{"hidden_size": 224, "vocab_size": 512, "positions": "learned", "qk_norm": true, "tie_word_embeddings": true, "parallel_block": false, "init_std_qkv": 0.045, "optimizer": "soap_variant", "warmup_steps": 36, "decay_fraction": 0.94, "decay_shape": "pow"}
Each number is 200 + 40 x the weight over its row's rms, rounded and kept within 0 to 999. Layers, rows and columns count from 0. The size before them is the row's rms in percent of the matrix's.

# layer 5 MLP down (transposed), 896x224, rms 0.163, rows 693-708, columns 0-223
096,185,142,231,181,172,172,190,162,225,202,202,267,198,120,253,149,193,147,194,222,168,200,242,242,181,234,179,195,129,174,257,212,206,250,254,195,112,256,155,189,194,188,146,197,240,204,174,157,248,206,228,181,228,138,159,255,155,265,296,169,161,184,224,230,204,149,156,174,275,226,217,151,194,170,209,144,210,214,171,251,212,228,207,187,116,155,183,163,240,228,195,151,240,272,291,137,173,182,265,164,211,156,160,189,163,193,203,158,220,248,319,212,173,208,212,227,242,192,213,227,166,175,177,215,156,122,181,322,136,236,204,188,171,209,159,163,210,207,234,218,220,167,197,218,232,182,193,231,203,248,263,189,189,242,165,225,263,231,252,233,192,193,245,282,208,267,221,195,257,157,220,156,204,195,210,216,92,190,213,261,276,281,162,189,206,255,133,192,154,225,160,160,195,174,210,150,278,249,227,217,198,233,172,223,261,221,240,158,159,170,191,263,190,154,184,205,209,207,161,214,174,234,251,182
098,145,210,168,221,191,151,247,154,230,238,223,222,237,201,239,174,146,191,170,162,110,175,151,154,176,247,283,139,191,219,225,183,191,212,215,196,245,246,153,204,289,116,200,131,124,213,205,139,223,215,170,176,180,192,223,173,171,234,161,127,112,216,249,247,173,237,232,169,205,230,192,189,194,228,255,197,209,234,85,194,200,143,223,156,174,162,194,88,176,145,165,221,172,196,216,296,296,250,210,270,199,162,184,129,138,157,157,179,225,214,208,225,201,174,249,206,212,104,213,89,202,230,195,299,194,189,264,193,238,236,187,157,155,136,176,180,229,146,241,210,198,225,185,229,176,121,208,238,170,206,203,251,229,210,228,153,135,220,174,219,218,169,201,218,144,217,184,210,171,213,130,169,212,214,165,177,155,129,214,275,180,225,186,175,200,219,164,180,196,222,201,195,223,196,209,134,217,225,173,182,122,218,200,192,257,242,201,175,198,180,191,146,189,298,194,208,245,174,254,168,184,226,187,203
100,221,175,236,275,274,222,213,208,192,201,156,161,93,167,183,202,228,214,271,231,212,238,277,130,208,216,223,189,218,199,198,153,200,211,195,202,211,235,136,238,130,178,147,199,169,194,199,207,218,258,104,278,218,189,161,93,172,171,164,221,261,244,223,186,161,304,159,212,208,188,109,251,202,272,237,201,211,262,214,293,214,158,207,178,137,248,194,156,200,210,245,233,247,139,200,138,172,184,139,182,181,141,201,185,157,190,202,210,209,158,207,163,169,218,227,115,245,225,193,174,206,208,249,198,154,188,240,222,178,240,243,165,179,161,234,184,225,237,183,238,167,145,178,194,161,162,311,196,233,195,217,247,178,261,212,261,229,246,215,176,189,176,222,135,202,253,180,174,189,221,220,201,250,227,177,206,193,219,210,210,182,261,233,179,267,140,178,164,152,289,179,109,178,199,166,199,164,209,194,200,261,211,169,243,212,137,207,190,257,147,211,297,130,157,167,227,201,218,170,199,215,134,150,175
104,161,176,222,197,226,142,203,197,226,213,260,208,234,190,202,179,210,199,183,177,168,201,184,218,169,151,205,262,271,145,202,114,259,234,131,135,202,194,188,214,172,196,228,222,211,190,110,152,169,145,189,271,172,208,140,91,167,214,192,180,170,204,165,193,133,297,207,208,222,171,179,256,246,212,251,173,176,195,191,206,123,206,183,209,251,306,184,185,162,190,131,196,146,124,219,264,156,255,163,153,127,180,180,252,211,212,250,154,193,152,231,207,256,235,136,184,165,181,210,156,135,160,240,192,172,166,215,201,165,284,180,197,236,188,282,212,196,198,223,145,159,213,233,222,206,166,189,260,148,301,251,144,161,165,191,254,225,169,167,258,300,165,210,140,191,179,269,217,215,228,262,188,180,195,179,204,222,215,190,266,149,212,219,170,164,215,204,208,204,161,206,283,247,168,238,195,220,241,184,212,189,150,268,188,240,234,204,202,201,234,230,138,233,235,160,190,92,232,193,172,132,181,210,228
104,173,216,209,173,227,213,165,218,245,236,281,184,228,192,242,231,278,188,187,191,239,214,219,185,176,180,192,176,180,201,118,219,248,172,275,249,214,242,174,208,173,222,225,177,183,194,240,245,188,163,137,201,228,226,220,182,187,217,108,197,162,263,154,208,229,205,213,161,189,149,261,139,225,215,95,230,204,231,178,85,213,171,247,182,173,186,197,173,276,107,161,186,236,139,172,228,153,135,227,225,162,145,204,258,188,322,189,188,219,138,271,150,243,228,245,192,236,201,192,160,144,187,202,220,200,221,224,204,237,220,226,203,165,117,257,226,126,145,265,163,121,168,159,182,169,213,236,186,216,230,124,211,157,239,172,209,226,108,189,184,157,209,209,251,149,137,204,252,209,205,264,237,154,119,228,191,189,196,227,176,236,188,180,261,237,137,153,201,148,218,189,172,213,182,167,215,128,241,236,294,222,296,199,187,202,230,226,174,194,193,181,282,219,171,179,249,189,208,207,165,200,171,159,184
105,169,166,174,108,227,82,165,201,154,180,219,264,191,130,126,155,216,199,179,212,241,194,241,224,184,227,217,198,165,189,193,187,249,261,220,235,188,203,209,248,177,233,243,211,177,151,222,231,167,184,160,268,237,195,214,242,230,150,224,202,220,219,200,289,210,271,206,197,228,135,188,202,227,154,165,146,253,218,122,166,281,144,255,171,250,234,181,210,220,202,154,182,215,209,208,190,223,213,190,166,228,163,244,177,171,214,200,213,258,225,198,237,181,181,270,164,191,241,208,197,189,232,239,245,220,184,193,205,204,145,203,133,211,95,227,211,199,137,233,258,247,159,198,190,179,203,203,216,157,197,245,173,222,178,233,247,145,250,234,235,247,262,176,156,292,136,196,152,211,179,193,281,189,130,193,193,132,131,174,200,210,228,169,185,186,177,189,217,196,395,228,242,282,224,174,209,218,175,215,228,222,182,220,239,212,147,203,221,203,175,237,183,128,170,188,159,228,224,285,137,235,214,128,242
100,175,194,230,107,214,137,118,150,216,201,142,273,186,203,231,176,175,122,165,161,233,221,225,211,243,205,209,242,116,216,201,201,228,237,173,195,165,245,170,229,130,203,201,179,204,192,141,205,251,267,197,161,179,249,161,244,228,212,264,150,202,156,210,147,133,192,209,226,207,248,149,262,189,151,184,204,225,194,220,197,185,207,184,186,214,218,202,222,224,156,200,265,292,199,193,185,230,133,179,149,256,195,230,193,218,220,236,208,205,176,176,159,186,241,239,229,220,200,194,113,256,218,267,219,336,190,84,220,154,225,211,208,225,198,165,234,267,267,165,169,172,205,193,234,135,240,211,187,212,201,188,308,270,204,174,163,242,222,168,233,221,149,265,214,213,153,110,151,189,203,247,145,249,209,181,221,212,184,231,141,191,181,192,143,240,195,160,222,203,181,124,170,218,172,254,123,206,208,138,184,182,249,166,258,223,183,170,177,205,244,281,161,257,115,196,177,190,211,165,133,189,246,166,229
093,232,217,197,218,234,173,295,232,161,202,169,210,152,231,157,199,191,193,197,203,179,240,293,239,253,201,230,165,188,185,175,194,173,277,236,192,187,204,138,169,145,167,143,167,186,237,213,212,179,168,256,233,180,195,152,85,204,227,178,181,164,212,143,149,156,187,101,187,251,215,252,235,214,225,158,188,150,178,245,173,161,211,209,150,170,158,127,167,281,192,174,143,188,241,254,255,147,232,217,186,256,174,189,241,122,171,229,191,217,266,254,219,184,318,224,252,208,169,158,198,251,155,258,222,227,158,195,230,212,271,267,283,243,142,175,169,208,171,231,265,100,177,204,125,226,241,191,188,141,227,197,152,207,179,158,243,133,219,219,214,201,265,178,215,159,211,154,220,223,255,179,185,180,114,188,187,199,172,175,236,250,179,178,235,181,188,166,172,257,234,237,202,156,153,186,223,273,218,185,125,241,215,191,217,257,215,164,147,225,182,293,228,194,174,158,204,165,213,159,214,206,249,216,250
102,150,196,161,235,216,182,210,146,200,183,179,208,192,190,206,113,280,202,192,190,121,197,218,168,223,166,224,209,231,139,195,152,157,125,168,234,198,268,213,231,138,225,233,234,205,191,145,131,209,181,169,199,145,231,178,209,237,188,220,194,227,243,195,230,192,143,194,201,185,159,153,187,194,195,253,248,199,257,174,232,162,203,224,159,161,183,200,152,163,191,241,160,262,252,198,242,169,150,304,172,214,190,247,223,161,178,186,240,162,201,158,171,245,304,167,174,155,310,201,243,202,255,202,175,273,219,313,272,137,219,224,203,144,265,150,175,195,245,230,132,166,165,216,310,211,233,113,180,158,222,183,207,181,197,227,273,209,171,205,236,171,134,233,132,196,221,200,156,167,253,196,219,271,252,166,178,154,193,215,208,170,188,174,200,158,228,114,196,259,242,141,231,196,171,204,212,183,194,150,185,168,281,166,139,138,235,164,166,185,165,183,169,231,216,243,209,185,251,255,200,221,239,201,280
108,244,236,182,187,245,138,150,233,182,253,151,194,122,177,208,194,219,268,231,140,185,248,195,228,160,199,284,196,143,248,172,223,192,218,142,218,258,225,249,186,170,210,229,195,192,229,162,228,197,140,208,196,158,249,136,250,273,232,177,194,146,242,195,222,210,205,279,131,227,211,193,192,285,221,275,206,202,256,192,224,214,210,262,223,193,244,261,213,193,250,208,203,165,232,238,138,186,243,156,300,254,219,274,166,150,139,269,111,254,181,167,154,281,215,188,172,221,178,194,165,160,246,228,113,230,252,213,213,152,184,192,217,210,228,202,246,177,161,209,236,187,151,193,198,235,160,239,240,278,150,167,215,208,215,155,209,205,181,244,139,217,140,212,169,234,154,189,242,209,234,247,104,204,199,263,265,187,195,177,150,235,172,160,224,175,168,152,176,172,232,191,230,149,260,153,211,114,154,189,222,242,245,207,203,144,242,135,142,141,170,255,181,228,203,241,229,221,180,189,198,220,219,257,262
096,209,204,236,227,180,271,231,208,144,203,211,209,151,236,194,285,195,219,226,131,178,210,155,213,243,228,156,209,179,275,156,162,232,143,202,145,145,167,189,228,263,184,195,194,182,184,160,186,210,204,219,229,125,215,232,219,225,150,183,246,239,204,223,177,244,186,214,204,184,137,114,238,148,237,239,261,204,208,191,187,238,228,221,208,214,230,203,265,203,236,177,110,144,228,243,187,251,201,154,231,174,146,235,210,206,135,222,150,237,207,187,173,260,176,205,230,199,199,139,169,198,250,284,256,114,208,262,141,215,203,214,171,239,136,133,220,320,228,134,164,172,200,294,169,269,214,243,207,252,210,168,232,189,178,252,229,131,124,198,182,200,222,211,194,106,162,145,243,115,196,237,154,123,181,215,210,153,158,193,202,167,185,198,182,157,249,227,200,198,202,221,304,192,171,260,178,223,189,225,147,246,210,207,144,149,127,168,223,226,196,264,271,233,217,151,182,234,197,206,200,193,128,158,215
106,256,188,243,221,206,235,213,231,263,277,188,247,136,153,155,231,199,143,174,186,171,219,171,213,118,228,172,253,247,178,255,233,187,191,165,274,184,186,184,232,192,203,142,184,149,184,267,193,151,163,204,162,112,175,197,170,189,208,158,233,178,171,241,233,264,108,173,138,200,197,234,244,244,223,98,196,156,156,168,203,240,224,211,140,159,243,202,199,194,215,131,178,166,157,221,178,262,241,211,251,224,171,232,215,225,226,218,228,221,138,242,171,151,193,211,202,180,168,252,215,164,191,151,263,198,242,195,203,222,181,155,266,181,209,202,217,146,256,131,239,160,324,217,242,222,146,207,171,183,226,211,206,209,214,161,186,198,215,257,212,187,222,206,248,227,199,194,274,200,153,208,273,169,124,220,159,230,246,195,187,196,244,216,147,196,261,191,260,168,167,234,229,167,208,269,205,207,112,180,184,287,152,77,193,191,270,231,212,189,103,112,249,187,227,194,212,216,155,195,246,231,166,206,237
098,245,205,189,200,195,273,119,277,213,183,200,186,257,207,150,200,189,199,280,200,176,171,150,211,172,204,179,220,219,172,241,202,141,205,210,225,250,185,191,105,108,176,146,160,213,201,192,204,170,88,243,163,166,195,153,180,139,203,196,194,171,251,181,243,202,191,182,141,153,195,179,148,234,176,169,174,248,286,247,262,245,145,269,212,198,135,159,172,198,174,208,152,243,246,180,144,189,177,158,222,255,204,191,212,117,295,260,237,228,170,191,123,171,201,214,312,225,225,204,211,173,130,189,200,188,189,137,159,255,143,179,235,217,277,202,216,208,198,150,191,139,159,153,208,174,173,227,137,168,192,168,238,125,216,221,163,191,218,217,219,249,223,175,123,159,193,223,203,181,242,174,226,181,225,253,242,200,195,219,187,230,232,178,182,231,180,164,226,216,225,231,128,238,260,201,198,194,145,185,262,119,223,255,135,229,194,89,246,126,205,211,234,136,237,243,178,264,183,221,171,220,187,218,214
089,212,191,208,185,183,179,205,223,246,192,195,193,255,140,203,246,214,137,111,214,160,203,231,202,175,290,221,173,257,144,204,197,170,191,213,175,153,199,162,180,180,236,187,264,260,186,141,172,143,213,202,158,178,185,213,246,239,189,211,184,262,180,152,162,154,217,225,227,230,189,254,119,199,164,139,182,203,253,171,135,188,207,219,182,166,301,185,186,178,271,192,238,185,191,195,224,173,241,220,197,179,175,255,208,287,236,155,236,282,193,111,133,233,190,227,167,216,181,180,233,197,251,62,164,220,218,242,245,224,201,174,194,278,240,209,193,222,197,114,202,209,196,243,172,162,160,233,169,176,218,127,191,186,228,203,182,219,146,236,189,199,214,194,283,165,248,203,202,191,201,139,208,275,162,170,245,170,228,257,235,215,232,163,204,198,218,179,185,202,166,221,207,198,238,177,200,195,256,225,46,251,174,156,173,270,216,208,84,230,162,167,221,163,316,197,163,233,195,250,211,279,197,209,192
099,228,244,153,251,206,180,221,196,181,262,231,238,242,191,281,220,116,165,181,157,254,146,153,208,204,160,226,189,202,218,162,129,152,176,223,79,182,230,216,194,210,209,153,245,184,159,125,211,242,221,192,182,175,181,199,206,260,189,256,142,138,118,194,215,237,233,159,182,204,178,216,253,171,166,140,134,245,256,202,141,270,237,173,229,158,244,216,183,218,229,203,139,156,188,250,230,216,264,171,215,194,164,195,169,147,290,159,240,161,158,262,186,203,222,228,200,209,171,188,120,272,209,227,229,259,247,214,224,140,181,161,208,190,214,243,137,165,215,198,159,149,254,265,162,102,262,192,171,214,141,185,199,249,236,235,132,224,202,217,256,196,224,209,262,258,225,220,131,172,125,175,287,190,161,250,173,147,155,305,234,175,140,201,172,239,218,190,181,145,171,138,254,165,191,206,165,200,207,180,206,207,195,218,190,236,196,170,180,170,192,192,159,236,174,227,198,259,184,177,150,196,237,245,246
098,124,155,182,187,230,169,203,232,217,242,245,211,145,151,199,213,161,222,201,211,232,165,191,222,237,200,153,136,190,184,117,156,134,235,245,207,161,207,197,163,193,220,158,283,160,155,174,231,163,221,193,198,184,231,258,152,193,242,309,139,206,175,180,197,156,201,191,139,175,208,191,214,210,236,187,272,241,173,180,180,300,243,206,162,250,229,182,169,199,233,228,199,248,148,188,242,148,218,235,205,94,198,214,254,154,175,192,149,233,153,248,217,175,225,184,141,190,205,251,189,228,176,154,305,184,195,206,141,176,201,170,195,291,148,252,239,261,233,225,183,209,172,204,198,155,257,140,206,215,196,225,207,166,244,248,155,187,227,170,274,159,222,145,230,163,238,241,210,128,128,140,191,155,147,141,225,246,258,219,166,236,168,139,173,211,322,232,221,186,175,163,139,184,279,239,149,208,211,123,232,233,167,195,195,256,169,163,228,193,239,187,218,155,257,189,215,172,143,192,163,221,208,163,135
# layer 5 MLP up, 896x224, rms 0.166, rows 694-708, columns 0-223
093,156,215,134,231,189,242,252,226,173,188,197,189,201,134,192,220,193,231,153,198,213,213,254,137,174,249,209,160,197,244,205,245,194,308,217,202,227,279,190,235,224,125,212,144,212,226,291,227,146,187,259,187,169,169,180,227,173,182,202,203,236,168,245,163,171,238,179,186,171,231,253,261,210,196,185,220,116,230,153,242,216,158,207,177,142,161,237,189,140,182,210,238,147,180,125,237,324,287,197,182,231,239,257,166,213,171,134,228,204,158,265,239,212,148,197,262,198,166,230,176,214,107,161,193,122,144,260,201,259,239,238,171,197,170,187,156,142,106,236,201,182,210,215,112,170,168,191,237,120,204,213,208,153,171,204,203,152,127,226,187,176,225,215,160,204,230,144,180,184,166,210,259,168,197,159,211,215,171,220,137,175,240,215,168,262,152,248,182,220,133,236,238,152,188,233,205,158,160,259,233,240,194,134,206,173,248,129,208,180,237,205,245,169,238,142,214,219,179,177,205,241,124,181,214
101,127,303,234,135,141,169,208,203,127,233,220,237,188,195,230,216,147,256,225,184,213,228,167,229,165,196,189,314,202,171,204,174,183,214,196,210,124,188,255,251,221,212,202,125,185,201,162,244,142,196,170,218,183,205,176,256,150,161,257,178,262,224,214,199,178,185,239,182,250,168,241,132,304,134,226,154,133,191,174,169,215,238,216,209,248,280,184,230,199,176,203,204,244,149,190,169,158,229,218,191,162,246,202,119,170,218,176,221,192,137,183,176,180,160,228,294,213,189,273,225,163,276,206,229,200,164,118,237,234,181,166,234,204,234,246,174,155,211,184,289,214,188,254,203,181,244,199,213,173,255,187,205,230,236,178,192,136,238,186,204,246,210,156,251,212,211,166,201,143,283,169,142,223,206,143,268,287,209,161,215,206,148,197,206,150,230,241,206,182,181,187,184,167,228,187,137,235,159,264,154,248,218,180,169,122,262,181,156,194,150,203,163,241,201,227,166,197,251,291,165,218,241,189,269
103,192,223,245,172,182,168,221,149,215,207,273,239,235,94,212,249,211,189,184,208,246,268,241,206,251,162,257,151,204,154,188,209,219,198,226,182,202,179,233,179,243,212,224,121,231,119,218,236,213,206,209,231,185,223,219,168,242,259,277,166,184,187,203,208,183,214,193,263,228,190,183,207,144,178,245,209,210,181,201,175,174,218,234,238,255,204,262,177,123,212,212,180,184,176,153,199,200,163,260,264,206,193,204,223,226,204,146,220,176,215,269,155,198,208,192,200,249,187,115,170,199,149,146,126,174,271,289,173,210,245,173,241,217,212,158,256,186,228,145,189,247,219,269,258,208,151,239,222,156,173,162,275,203,155,188,167,134,198,148,260,123,161,221,223,191,211,172,188,182,196,195,162,220,168,191,171,210,170,177,185,182,224,162,108,189,197,198,264,156,243,191,211,134,282,162,251,238,82,202,195,212,230,170,193,225,195,91,257,177,190,274,193,266,125,181,185,85,230,114,181,234,250,184,172
094,161,233,241,244,260,220,212,227,236,212,198,239,220,159,156,94,231,240,66,225,166,223,177,146,142,183,190,230,131,163,177,180,217,219,195,187,201,204,183,177,228,190,204,137,207,200,127,256,142,209,260,208,206,138,228,252,204,218,183,303,268,157,223,244,255,190,150,135,217,209,228,217,207,206,241,254,197,210,228,220,257,192,164,232,191,234,267,182,193,182,255,240,151,221,170,219,229,212,250,243,222,247,221,226,177,121,139,248,199,139,201,250,251,135,212,147,232,171,194,160,208,166,135,240,199,213,213,211,197,174,188,216,193,170,274,189,167,164,217,188,217,172,257,140,218,208,186,239,121,268,215,179,140,146,210,235,194,180,239,160,163,239,224,311,187,216,210,144,228,205,187,164,196,206,268,204,185,239,156,232,230,257,138,134,226,168,268,187,218,198,190,110,194,187,199,200,183,306,265,169,202,253,130,214,199,234,159,264,214,216,188,185,219,196,203,192,140,224,131,288,209,181,166,167
110,224,180,184,233,213,191,242,112,102,190,198,217,267,146,250,179,195,201,223,168,246,190,200,198,121,167,147,139,194,242,242,209,205,195,203,201,170,162,163,254,197,170,193,201,244,210,203,175,226,219,217,221,238,158,175,192,244,220,212,202,185,189,232,228,111,202,270,169,202,272,195,180,191,251,178,252,213,132,209,165,221,222,252,271,265,191,209,173,161,252,202,182,151,144,169,186,169,255,152,222,206,221,154,158,200,282,199,206,234,237,169,289,198,216,239,207,322,191,251,184,177,167,214,166,204,262,215,209,214,179,210,205,286,199,204,258,208,164,190,301,233,130,250,238,192,187,275,187,227,190,258,217,143,182,179,226,194,151,184,271,176,220,181,229,191,238,187,225,198,182,117,148,174,148,198,218,150,169,52,237,284,141,208,177,199,219,174,187,208,191,217,271,225,216,205,182,146,181,128,148,206,248,234,228,261,156,177,231,180,160,182,182,243,96,189,169,281,247,183,229,176,171,220,232
103,203,224,268,162,237,154,254,146,162,159,210,262,180,195,229,221,177,209,199,184,233,193,202,266,182,251,222,281,221,290,188,220,233,142,94,263,223,243,147,146,209,194,208,160,158,279,219,202,206,145,123,229,239,181,210,256,227,157,217,253,193,220,221,186,144,207,174,242,163,207,232,184,148,223,161,225,160,174,185,229,225,175,175,266,153,164,228,176,182,207,213,157,247,239,262,135,202,269,198,201,222,305,182,173,192,145,186,149,207,152,235,201,188,180,218,232,220,209,207,156,108,152,221,168,232,235,225,182,199,155,298,170,149,196,223,250,202,230,168,187,207,149,225,194,154,221,214,231,215,231,139,139,240,165,220,189,177,172,158,222,145,259,248,130,167,163,274,209,203,138,236,185,198,189,171,293,220,177,178,160,224,253,256,236,167,144,287,183,202,210,146,186,155,248,210,186,237,200,175,175,143,281,179,169,180,232,126,111,185,178,200,270,247,181,198,196,276,215,199,255,181,174,198,247
098,149,176,208,167,313,334,189,201,206,255,215,197,262,145,288,146,218,136,223,160,211,201,206,197,240,200,176,169,203,210,274,268,216,223,182,156,268,200,233,128,221,231,290,186,182,204,289,211,175,196,202,183,204,205,182,190,226,218,170,192,221,201,203,297,259,248,226,188,180,243,275,181,147,131,189,159,163,198,177,224,233,149,217,157,209,261,201,215,193,238,179,135,203,135,172,170,208,210,220,253,227,147,264,237,254,225,251,224,115,278,181,140,188,255,129,145,205,149,231,195,195,231,224,175,279,245,221,249,150,211,245,199,180,211,199,171,137,213,205,182,238,196,206,196,208,219,140,240,161,154,254,194,160,250,211,97,221,217,178,181,240,164,236,180,225,145,182,213,217,174,225,190,153,172,190,208,219,200,247,192,153,237,215,155,279,304,182,196,239,218,201,226,253,252,284,204,204,203,229,161,245,258,211,175,151,204,187,208,221,153,231,212,160,223,213,128,189,194,167,214,244,239,228,166
105,176,197,197,240,254,192,209,195,207,287,216,266,169,157,195,217,189,190,187,200,213,256,200,222,219,145,209,192,165,182,164,185,197,176,166,199,159,214,137,191,171,335,256,183,236,208,229,145,189,285,242,153,176,236,241,190,261,218,188,166,168,205,128,151,269,151,164,220,236,227,208,345,177,153,293,179,200,168,197,175,225,229,281,228,219,180,204,113,204,187,86,164,187,243,192,207,197,271,219,183,229,194,211,167,170,158,200,255,264,227,224,211,180,154,205,224,181,240,192,174,161,137,212,166,225,203,179,188,258,205,236,184,142,240,192,185,222,267,168,203,215,209,222,131,201,218,175,178,212,194,200,256,231,250,212,148,121,216,294,189,171,170,149,172,193,172,144,114,230,209,203,237,188,248,189,160,235,179,179,172,252,213,227,245,177,150,157,185,194,238,177,140,220,195,94,151,256,157,213,200,231,166,244,308,179,172,170,205,266,199,204,226,186,144,265,226,261,248,191,224,206,227,211,257
108,202,192,147,144,245,157,154,191,252,209,230,158,181,87,174,159,240,213,209,219,229,185,225,163,250,226,277,215,239,239,286,163,191,280,232,203,199,194,151,193,246,161,229,232,234,201,161,174,165,171,263,247,246,220,159,274,233,304,205,201,174,228,152,139,186,137,144,206,211,232,228,189,194,212,240,188,209,199,323,159,242,189,228,230,239,140,251,208,122,158,192,214,214,217,136,238,241,168,179,229,132,145,251,240,193,201,218,191,165,248,218,189,223,168,210,184,228,290,154,235,194,167,137,209,141,248,180,191,224,137,183,163,219,234,194,212,276,189,199,261,207,197,243,243,230,147,197,202,245,263,179,274,178,198,264,247,223,151,138,194,167,249,169,142,194,192,202,225,107,195,170,167,233,209,166,239,226,161,161,179,191,222,205,168,143,202,260,176,189,229,186,163,180,171,235,119,230,174,187,195,186,176,215,209,197,139,180,187,194,145,175,293,221,101,187,194,215,125,179,208,121,181,166,231
093,210,169,220,208,238,180,185,214,251,139,236,199,222,207,142,277,179,233,214,307,180,215,168,224,190,188,132,113,197,213,219,225,234,160,128,81,173,161,206,177,168,237,193,188,186,218,193,149,254,173,185,249,213,220,248,210,236,200,268,170,215,154,182,233,228,144,202,168,210,184,222,214,121,126,277,240,114,153,151,249,182,203,143,179,192,186,259,191,228,211,244,107,239,248,180,272,241,158,254,189,255,159,228,257,200,175,182,237,135,99,270,158,139,220,125,174,237,211,177,226,166,154,204,164,137,207,173,157,244,183,173,199,182,206,185,208,208,218,194,226,172,211,243,127,211,251,213,169,267,169,115,202,213,189,338,165,152,174,237,193,161,171,182,224,223,243,225,192,177,227,197,289,181,153,219,131,258,181,176,228,142,224,203,184,264,235,179,199,261,235,204,241,285,197,234,213,232,237,196,193,176,228,179,171,251,223,201,226,155,220,178,167,199,226,200,201,228,168,181,204,255,204,213,204
106,244,161,186,228,235,190,164,214,188,252,202,186,165,218,163,167,219,200,245,209,214,233,229,228,118,129,260,181,170,185,220,233,140,209,194,252,142,236,206,194,218,123,258,159,179,137,166,185,238,279,235,175,206,192,170,181,199,235,209,336,192,149,247,225,166,195,232,218,188,184,141,209,183,237,94,272,214,221,233,171,137,194,286,191,192,284,126,268,192,204,267,201,215,289,163,158,216,236,212,269,215,170,252,165,141,213,150,228,262,230,201,197,197,296,230,206,200,169,219,166,209,186,175,201,141,238,157,203,198,182,91,113,184,269,228,246,210,213,157,209,203,276,267,177,173,160,187,190,142,238,236,246,289,210,151,209,175,203,167,228,188,224,177,203,238,133,273,198,256,167,201,189,125,209,214,194,189,173,169,144,203,245,174,177,209,189,244,176,217,224,254,211,217,232,212,248,174,213,233,222,175,156,199,165,195,120,157,146,249,165,165,187,197,188,239,206,245,152,142,187,185,173,159,201
098,142,246,174,203,185,166,215,132,226,224,160,216,243,289,210,249,206,195,203,216,153,154,255,241,166,183,144,200,167,239,223,181,192,219,162,178,180,176,124,217,206,199,218,194,142,100,229,247,229,236,135,208,191,169,255,268,202,157,172,208,246,124,227,187,208,180,196,250,229,186,256,244,232,205,222,302,176,181,156,183,207,251,99,212,207,216,203,175,170,238,228,234,126,187,155,189,240,201,198,170,230,213,206,223,185,255,209,202,187,164,268,232,196,182,188,196,142,251,207,192,181,221,171,150,232,207,185,239,185,205,237,181,261,177,188,226,191,216,167,241,243,222,251,186,245,274,168,240,206,174,172,199,288,252,181,315,147,138,147,232,225,134,180,191,174,238,206,190,202,306,270,168,227,243,234,147,204,103,182,148,192,187,185,192,176,128,236,246,199,174,150,185,283,203,185,183,204,202,248,185,195,219,221,149,111,179,264,278,213,270,157,236,269,199,142,117,202,243,276,177,217,215,217,218
099,232,203,189,203,228,193,196,231,189,273,252,147,134,150,134,259,188,191,201,223,217,231,256,250,210,195,150,206,198,159,179,196,244,212,250,183,246,168,130,211,237,155,198,176,127,240,236,198,214,259,169,224,183,168,197,187,208,311,200,275,178,203,337,194,215,208,205,214,141,213,240,238,116,195,211,219,198,203,197,228,206,170,232,199,245,153,164,152,132,155,206,184,152,197,195,232,203,145,264,133,181,193,176,221,194,224,115,223,179,159,210,215,234,186,149,188,149,224,238,101,239,207,175,240,197,167,207,169,259,291,219,104,207,154,227,284,141,152,244,131,272,285,175,165,226,242,241,191,173,263,181,137,208,218,197,264,214,200,232,162,248,225,216,201,222,243,214,228,254,162,212,266,238,171,232,127,186,261,224,177,205,147,134,214,211,201,197,188,245,193,171,146,196,118,211,216,211,193,274,228,232,216,216,224,239,173,168,138,176,217,214,249,262,193,238,155,162,160,168,187,207,246,151,220
096,151,192,173,300,203,242,244,126,162,208,272,159,261,139,175,208,209,242,169,183,146,247,218,228,249,184,165,160,178,268,172,204,208,241,238,102,232,193,149,132,216,257,223,260,131,226,234,293,294,168,181,186,209,277,209,207,151,180,159,211,199,212,178,196,164,235,220,276,206,190,250,182,206,201,202,224,180,165,247,265,170,197,184,143,231,239,197,255,209,142,221,194,209,212,241,161,168,138,189,182,242,168,205,196,163,258,240,191,204,131,188,229,211,216,158,176,160,193,245,217,128,230,159,158,215,199,228,226,184,194,189,138,186,283,207,184,210,194,137,113,239,203,243,176,245,200,174,182,259,185,233,160,163,245,229,193,163,162,187,257,191,222,265,209,233,186,198,228,301,159,130,149,210,199,117,136,239,230,157,236,179,125,200,138,197,146,243,216,227,249,229,218,187,219,134,111,213,216,194,239,145,252,194,202,203,244,253,237,182,195,172,210,125,191,276,164,199,175,206,233,137,185,184,226
089,158,176,201,193,211,268,180,263,206,201,225,175,201,140,200,219,179,226,252,164,219,128,200,241,198,234,198,241,224,238,252,220,203,163,122,223,199,162,187,244,219,259,248,108,201,251,176,141,250,168,248,246,113,161,249,281,198,209,202,134,179,239,173,234,222,213,238,253,202,193,186,266,247,181,241,191,165,189,179,215,142,212,192,224,193,171,222,224,217,145,172,196,169,137,216,139,129,234,175,178,208,216,205,244,196,155,166,206,200,239,198,288,157,151,178,192,165,184,218,237,245,204,208,215,210,253,245,217,225,148,130,197,195,218,181,145,218,237,199,125,155,225,251,263,267,210,257,192,115,150,300,257,180,217,179,252,226,229,209,222,224,161,267,136,225,134,181,147,227,165,218,162,209,193,173,208,203,168,162,204,280,172,207,201,272,142,171,171,145,262,124,228,146,154,178,136,182,162,141,181,244,192,227,153,134,207,176,242,248,174,146,201,244,162,259,217,234,293,174,153,231,202,260,247